From a checkpoint of a small transformer trained on Wikipedia: gated attention, hashed n-gram embeddings.
Each number is 200 + 40 x the weight over its row's rms, rounded and kept within 0 to 999. Layers, rows and columns count from 0. The size before them is the row's rms in percent of the matrix's.

# q: layer 3 attention query, 64x96, rms 0.139, rows 54-63, columns 0-47
# k: layer 3 attention key, 64x96, rms 0.157, rows 54-63, columns 0-47
# v: layer 3 attention value, 64x96, rms 0.184, rows 32-53, columns 0-47
# o: layer 3 attention output (transposed), 64x96, rms 0.256, rows 32-53, columns 0-47
q54,104,225,274,156,215,162,189,184,228,182,238,199,166,182,152,198,220,213,204,238,201,188,207,148,259,199,249,165,198,190,191,138,257,166,223,289,98,214,205,194,134,132,206,235,164,186,244,225,217
k54,110,155,183,213,132,145,228,201,214,219,226,210,157,239,244,234,195,237,248,139,224,135,183,154,182,221,250,175,213,203,151,125,232,159,206,204,147,178,204,293,168,231,193,228,184,222,161,261,221
q55,094,181,299,129,220,182,205,208,149,245,266,273,221,163,214,128,211,137,182,224,270,187,223,196,151,186,192,197,189,200,225,230,220,214,192,244,139,186,244,237,165,189,225,214,162,115,173,199,295
k55,087,227,240,246,230,234,266,196,161,278,169,266,165,133,214,214,149,186,202,213,204,179,223,172,219,207,190,247,119,160,168,218,123,146,177,167,245,262,190,182,207,191,190,197,234,184,260,157,243
q56,120,209,187,198,153,149,233,200,159,220,251,147,174,256,205,186,177,178,177,163,189,147,121,239,181,122,237,204,157,169,190,212,173,169,201,150,233,198,132,167,257,203,205,216,111,199,247,209,185
k56,107,247,218,155,195,138,157,196,224,170,213,212,236,212,223,179,213,249,185,179,132,213,231,171,118,133,265,242,103,150,226,240,206,162,198,169,268,235,176,186,266,197,242,216,182,184,246,156,158
q57,113,202,172,161,193,169,175,192,220,248,256,240,126,179,252,201,240,211,243,229,227,175,273,242,207,145,221,189,134,269,107,173,212,179,253,166,216,172,208,155,158,208,142,201,195,294,204,180,125
k57,108,182,201,124,195,191,167,199,234,238,231,222,224,191,235,238,179,223,218,222,242,131,239,226,236,174,191,229,260,196,180,168,221,233,195,187,182,164,243,217,165,224,253,154,199,163,160,259,196
q58,122,262,206,224,179,275,219,244,155,233,223,159,197,139,248,229,243,158,196,181,159,157,154,196,196,225,205,200,103,216,207,105,112,201,234,255,210,179,207,223,204,174,201,155,152,159,191,184,215
k58,096,177,251,190,201,226,217,192,216,237,208,196,223,186,132,212,132,211,205,172,289,266,192,188,183,136,246,247,120,172,172,169,169,214,99,226,229,224,188,159,181,226,230,158,181,94,268,232,178
q59,120,139,127,150,225,159,164,187,224,182,154,166,218,205,169,250,167,191,234,232,206,233,188,228,255,213,223,166,315,229,215,223,220,186,289,219,154,230,256,182,247,163,231,185,232,136,199,198,233
k59,093,154,189,201,140,191,156,209,242,232,160,183,201,142,263,222,111,155,240,122,236,218,236,167,204,184,235,173,189,260,240,169,147,246,237,180,216,158,229,189,183,155,211,158,277,191,164,199,155
q60,120,231,236,233,175,213,153,228,241,273,164,188,216,180,141,208,157,208,195,164,158,194,119,166,151,214,162,168,204,227,190,235,181,278,174,166,282,243,181,215,172,226,232,205,246,230,133,215,159
k60,124,141,215,145,257,195,182,156,268,245,218,164,186,199,207,171,127,226,193,112,161,188,202,216,201,225,168,172,162,278,266,204,207,149,201,219,146,232,173,203,264,172,246,201,246,123,147,225,208
q61,103,242,203,179,204,249,231,194,206,265,152,243,229,271,186,213,195,195,169,193,205,269,242,232,167,274,257,202,218,211,247,190,202,162,160,208,232,162,230,62,206,229,273,219,186,156,123,272,155
k61,105,229,261,239,195,233,175,172,103,169,205,194,204,222,221,205,245,176,148,186,207,179,151,160,235,120,222,154,247,201,258,163,228,216,201,184,257,184,212,181,194,239,196,180,149,237,228,285,215
q62,108,165,132,166,189,75,256,201,233,240,159,254,199,182,195,213,159,183,208,235,182,250,214,229,131,83,236,192,185,266,193,149,149,151,193,232,183,222,193,186,196,248,152,119,189,195,188,253,169
k62,100,175,120,107,170,191,151,177,239,194,173,244,232,132,253,203,167,212,280,187,193,239,207,253,174,195,158,197,201,210,300,149,134,192,243,209,187,244,248,167,220,153,228,162,211,215,198,140,181
q63,126,217,138,134,173,225,195,168,238,190,170,212,204,152,199,203,190,216,238,189,195,217,233,248,244,203,162,223,253,222,236,163,215,272,202,227,209,241,189,203,202,238,194,186,241,135,172,191,274
k63,099,205,214,215,222,215,240,217,210,260,213,161,144,123,131,189,182,252,202,200,236,161,207,209,154,215,257,189,234,258,208,247,212,289,156,177,232,211,232,246,153,192,127,135,217,96,216,188,181
v32,109,237,182,231,304,157,148,312,250,194,182,224,175,222,264,245,144,145,184,257,252,182,175,128,248,273,238,181,257,122,192,157,137,236,170,221,172,238,202,234,251,122,228,222,157,176,221,206,214
o32,103,154,134,230,215,167,213,255,203,291,204,199,157,239,133,216,207,250,223,176,227,169,153,170,214,227,163,270,207,159,142,66,177,232,154,237,217,225,252,184,114,180,204,218,235,219,217,239,225
v33,107,163,183,184,241,235,215,191,233,140,181,140,133,142,204,225,203,196,207,343,228,230,252,169,191,110,228,277,205,170,193,215,205,280,176,215,201,205,251,182,216,235,234,155,224,260,219,177,168
o33,102,165,215,95,248,219,289,207,203,230,203,193,208,143,201,211,205,179,186,220,216,125,188,167,241,239,186,187,152,169,196,169,192,210,147,205,171,208,106,156,185,165,124,239,167,141,163,204,209
v34,095,280,225,212,225,177,216,222,233,195,213,241,233,115,288,198,132,142,259,177,137,188,228,198,208,191,199,163,189,194,182,151,237,194,213,172,218,177,212,199,261,190,238,174,208,177,296,283,286
o34,100,213,185,211,260,162,226,196,240,238,160,235,126,215,184,201,198,249,256,171,216,145,173,255,173,123,209,215,166,262,249,274,151,186,247,198,158,162,260,122,202,219,199,200,189,169,186,197,135
v35,105,175,316,150,216,282,193,199,169,119,165,255,138,177,242,166,207,164,182,237,208,232,234,227,179,178,257,178,182,177,190,287,282,232,231,257,179,220,166,200,151,210,207,208,211,152,201,206,246
o35,104,289,184,232,66,169,230,180,170,240,120,250,197,234,177,175,241,223,179,182,217,166,123,182,194,266,241,228,168,248,219,218,96,146,179,109,216,178,217,153,212,211,187,225,207,154,171,194,219
v36,100,190,157,202,163,140,79,174,232,163,200,216,185,245,143,205,168,270,198,176,275,206,195,150,287,238,175,196,144,152,242,243,165,205,151,141,101,211,187,190,175,235,148,237,235,182,210,174,171
o36,100,172,264,208,126,208,67,175,164,209,213,224,298,186,208,210,199,256,170,218,204,192,278,230,170,211,207,200,240,228,145,200,226,217,236,195,270,180,279,255,213,167,174,232,213,239,207,169,127
v37,107,229,224,199,201,226,225,223,157,227,76,183,212,272,173,98,228,230,208,182,221,236,215,178,198,248,126,172,228,267,231,244,215,272,185,265,208,176,153,166,243,195,117,233,227,165,199,219,219
o37,104,155,166,262,105,138,109,141,112,130,180,316,195,123,271,260,178,175,204,145,249,185,274,203,178,121,228,193,217,171,179,220,233,192,181,179,192,215,192,178,173,180,254,208,165,226,238,213,171
v38,095,183,199,186,143,259,121,218,147,285,201,154,196,208,248,173,210,192,141,169,154,192,194,147,146,191,198,183,191,211,182,212,252,164,189,238,160,175,178,123,175,247,151,155,256,199,175,296,193
o38,096,196,185,194,154,191,237,78,260,241,193,188,202,160,150,210,145,215,232,214,124,158,197,201,216,128,218,264,167,248,204,225,198,200,118,191,151,192,250,191,239,174,235,229,225,165,240,183,171
v39,103,237,281,211,249,167,183,210,192,246,196,256,93,197,222,178,195,212,244,216,141,124,230,188,154,144,184,234,174,238,243,153,163,199,158,183,182,179,236,251,209,187,253,190,181,236,293,248,236
o39,099,232,124,209,178,221,268,123,227,215,192,238,203,205,231,231,191,212,275,228,178,165,136,192,239,221,306,213,129,192,237,200,188,195,279,250,233,195,167,181,146,270,153,246,155,236,219,239,202
v40,112,164,199,164,99,257,133,140,200,143,215,192,202,158,95,243,214,160,159,178,166,135,223,181,210,207,225,216,187,239,177,210,210,229,129,271,237,175,192,267,283,197,171,248,193,257,163,138,138
o40,117,218,217,205,98,258,182,134,268,203,227,135,301,210,195,166,311,191,174,249,195,257,216,207,184,228,155,190,229,184,176,153,229,178,181,210,169,202,158,158,250,218,181,189,197,193,178,252,221
v41,107,173,135,164,150,188,286,256,250,175,213,225,127,207,150,217,193,212,226,199,201,158,221,218,212,263,153,236,190,153,175,179,172,274,168,222,264,250,191,145,184,171,140,139,216,209,139,160,253
o41,106,161,170,222,164,164,279,232,202,220,247,262,175,226,275,203,220,214,176,246,281,245,209,220,194,235,229,188,175,206,214,137,262,148,167,203,215,217,208,268,265,153,178,194,188,261,226,214,178
v42,098,147,207,223,167,165,248,159,226,268,207,202,183,204,151,243,151,146,210,231,260,259,280,87,190,225,148,284,218,171,243,212,176,157,200,203,220,263,146,203,209,148,215,275,195,154,254,220,211
o42,106,154,168,210,252,87,144,176,227,231,206,219,196,208,199,232,216,213,196,243,201,253,241,201,199,193,216,222,129,187,194,229,198,263,214,158,223,172,183,129,205,254,239,166,239,226,148,228,198
v43,097,225,236,157,180,250,214,248,237,180,160,232,185,111,296,269,201,211,194,210,246,152,253,175,246,301,165,251,202,190,224,253,158,262,182,210,276,236,135,166,247,300,240,154,183,199,207,148,189
o43,092,233,144,192,165,210,178,211,178,155,179,242,153,179,218,210,177,292,221,263,173,205,202,175,194,226,176,219,159,227,221,177,259,204,253,231,225,119,243,178,162,212,218,203,224,193,218,169,210
v44,108,186,227,123,169,220,186,297,194,202,204,245,140,202,216,169,241,178,187,252,202,183,214,125,303,209,242,207,200,216,161,154,257,266,172,152,271,258,129,169,258,188,220,207,240,209,155,118,171
o44,113,143,117,196,181,156,184,134,288,219,231,201,164,167,185,204,207,135,194,195,207,233,229,188,237,271,169,181,237,133,196,157,232,193,215,187,225,199,222,106,225,180,176,205,187,189,223,234,183
v45,099,152,180,147,196,198,160,214,227,220,107,176,74,160,201,241,234,179,282,160,235,214,219,141,190,209,216,174,136,135,250,134,127,178,238,185,240,178,217,217,188,169,203,161,143,156,202,255,187
o45,097,163,139,235,187,243,238,213,175,134,216,308,230,240,175,342,197,191,205,192,211,149,166,192,218,221,210,201,177,200,155,156,193,246,263,134,220,219,124,151,188,268,165,220,238,263,161,201,158
v46,102,140,163,223,279,168,197,268,131,221,219,306,202,152,167,203,257,249,209,129,186,217,234,230,183,133,151,196,271,224,198,258,167,189,246,129,227,229,173,142,169,205,252,224,213,179,207,192,197
o46,102,161,182,228,232,170,274,247,219,193,214,295,76,221,209,194,192,149,181,197,148,287,247,218,138,236,245,217,282,188,214,202,272,227,172,260,171,219,202,261,221,211,173,237,146,225,216,207,171
v47,088,251,197,248,195,193,154,221,238,257,236,162,181,200,309,237,254,209,215,165,230,126,155,290,190,126,201,172,165,214,252,181,229,182,281,187,150,194,180,149,277,170,212,183,128,253,226,176,182
o47,090,251,169,112,183,216,135,136,247,207,199,244,180,252,186,213,215,221,251,289,220,215,196,208,203,157,211,156,263,184,166,168,252,173,160,137,291,189,182,176,153,219,257,173,170,139,184,183,210
v48,100,213,221,214,261,219,266,211,151,189,241,232,168,229,191,212,190,127,209,219,172,255,230,206,227,194,222,201,290,167,237,239,185,175,170,193,231,171,247,150,237,209,198,155,167,215,186,183,157
o48,106,97,212,176,282,210,277,229,209,258,172,266,181,145,194,210,209,192,163,184,214,195,174,148,140,193,131,280,180,154,208,232,182,287,224,229,216,232,196,208,212,244,203,265,244,153,138,250,202
v49,104,234,200,190,180,160,298,261,237,193,211,215,133,185,171,199,108,210,168,164,173,177,223,143,279,185,215,216,232,169,193,193,220,217,214,219,243,161,216,124,238,230,142,221,141,154,237,230,156
o49,102,196,155,347,249,146,221,190,213,250,238,237,134,172,199,239,188,141,207,198,179,231,224,212,165,269,151,207,205,194,169,183,173,156,176,239,175,240,209,171,228,210,232,202,300,122,233,246,195
v50,106,199,179,188,245,115,227,177,273,218,234,199,217,197,168,192,212,129,163,207,205,229,289,184,177,175,217,188,129,253,196,221,159,158,151,221,225,167,153,150,181,251,209,175,197,185,247,208,212
o50,105,234,207,107,217,138,269,201,256,251,333,247,221,149,204,209,209,228,216,233,232,220,250,183,232,186,247,241,206,230,208,242,215,201,276,138,179,284,160,175,239,225,276,267,236,253,166,203,233
v51,105,224,176,230,227,172,166,219,167,152,224,257,198,229,236,231,217,197,172,145,212,231,217,188,187,254,151,239,177,160,162,151,209,174,129,225,171,159,176,160,217,151,176,214,271,165,142,229,152
o51,111,132,220,212,189,103,179,284,243,205,152,232,219,182,203,204,136,223,189,201,231,215,245,159,324,189,191,210,271,192,198,252,207,215,189,182,190,205,130,165,177,268,200,209,186,170,213,136,150
v52,102,242,222,198,205,229,191,250,174,166,198,245,210,212,235,200,244,178,170,254,176,194,169,151,186,199,207,124,157,191,211,226,178,128,230,180,158,154,209,251,136,157,161,231,185,292,277,255,209
o52,103,204,193,187,220,232,208,153,166,240,124,183,187,182,148,167,220,188,243,190,230,193,210,200,245,166,173,217,108,228,188,231,126,154,168,271,204,213,172,151,166,194,279,140,218,204,186,223,194
v53,104,219,255,188,186,208,181,181,133,204,248,166,256,199,143,231,186,210,223,108,195,313,208,171,145,174,202,164,273,250,177,221,206,186,201,164,174,234,231,84,275,247,220,199,253,159,169,288,120
o53,110,234,220,268,197,156,181,192,221,216,243,165,217,238,225,219,135,180,176,200,124,217,186,272,136,161,203,198,281,239,251,194,264,204,173,259,215,219,168,286,298,159,234,191,194,84,156,172,244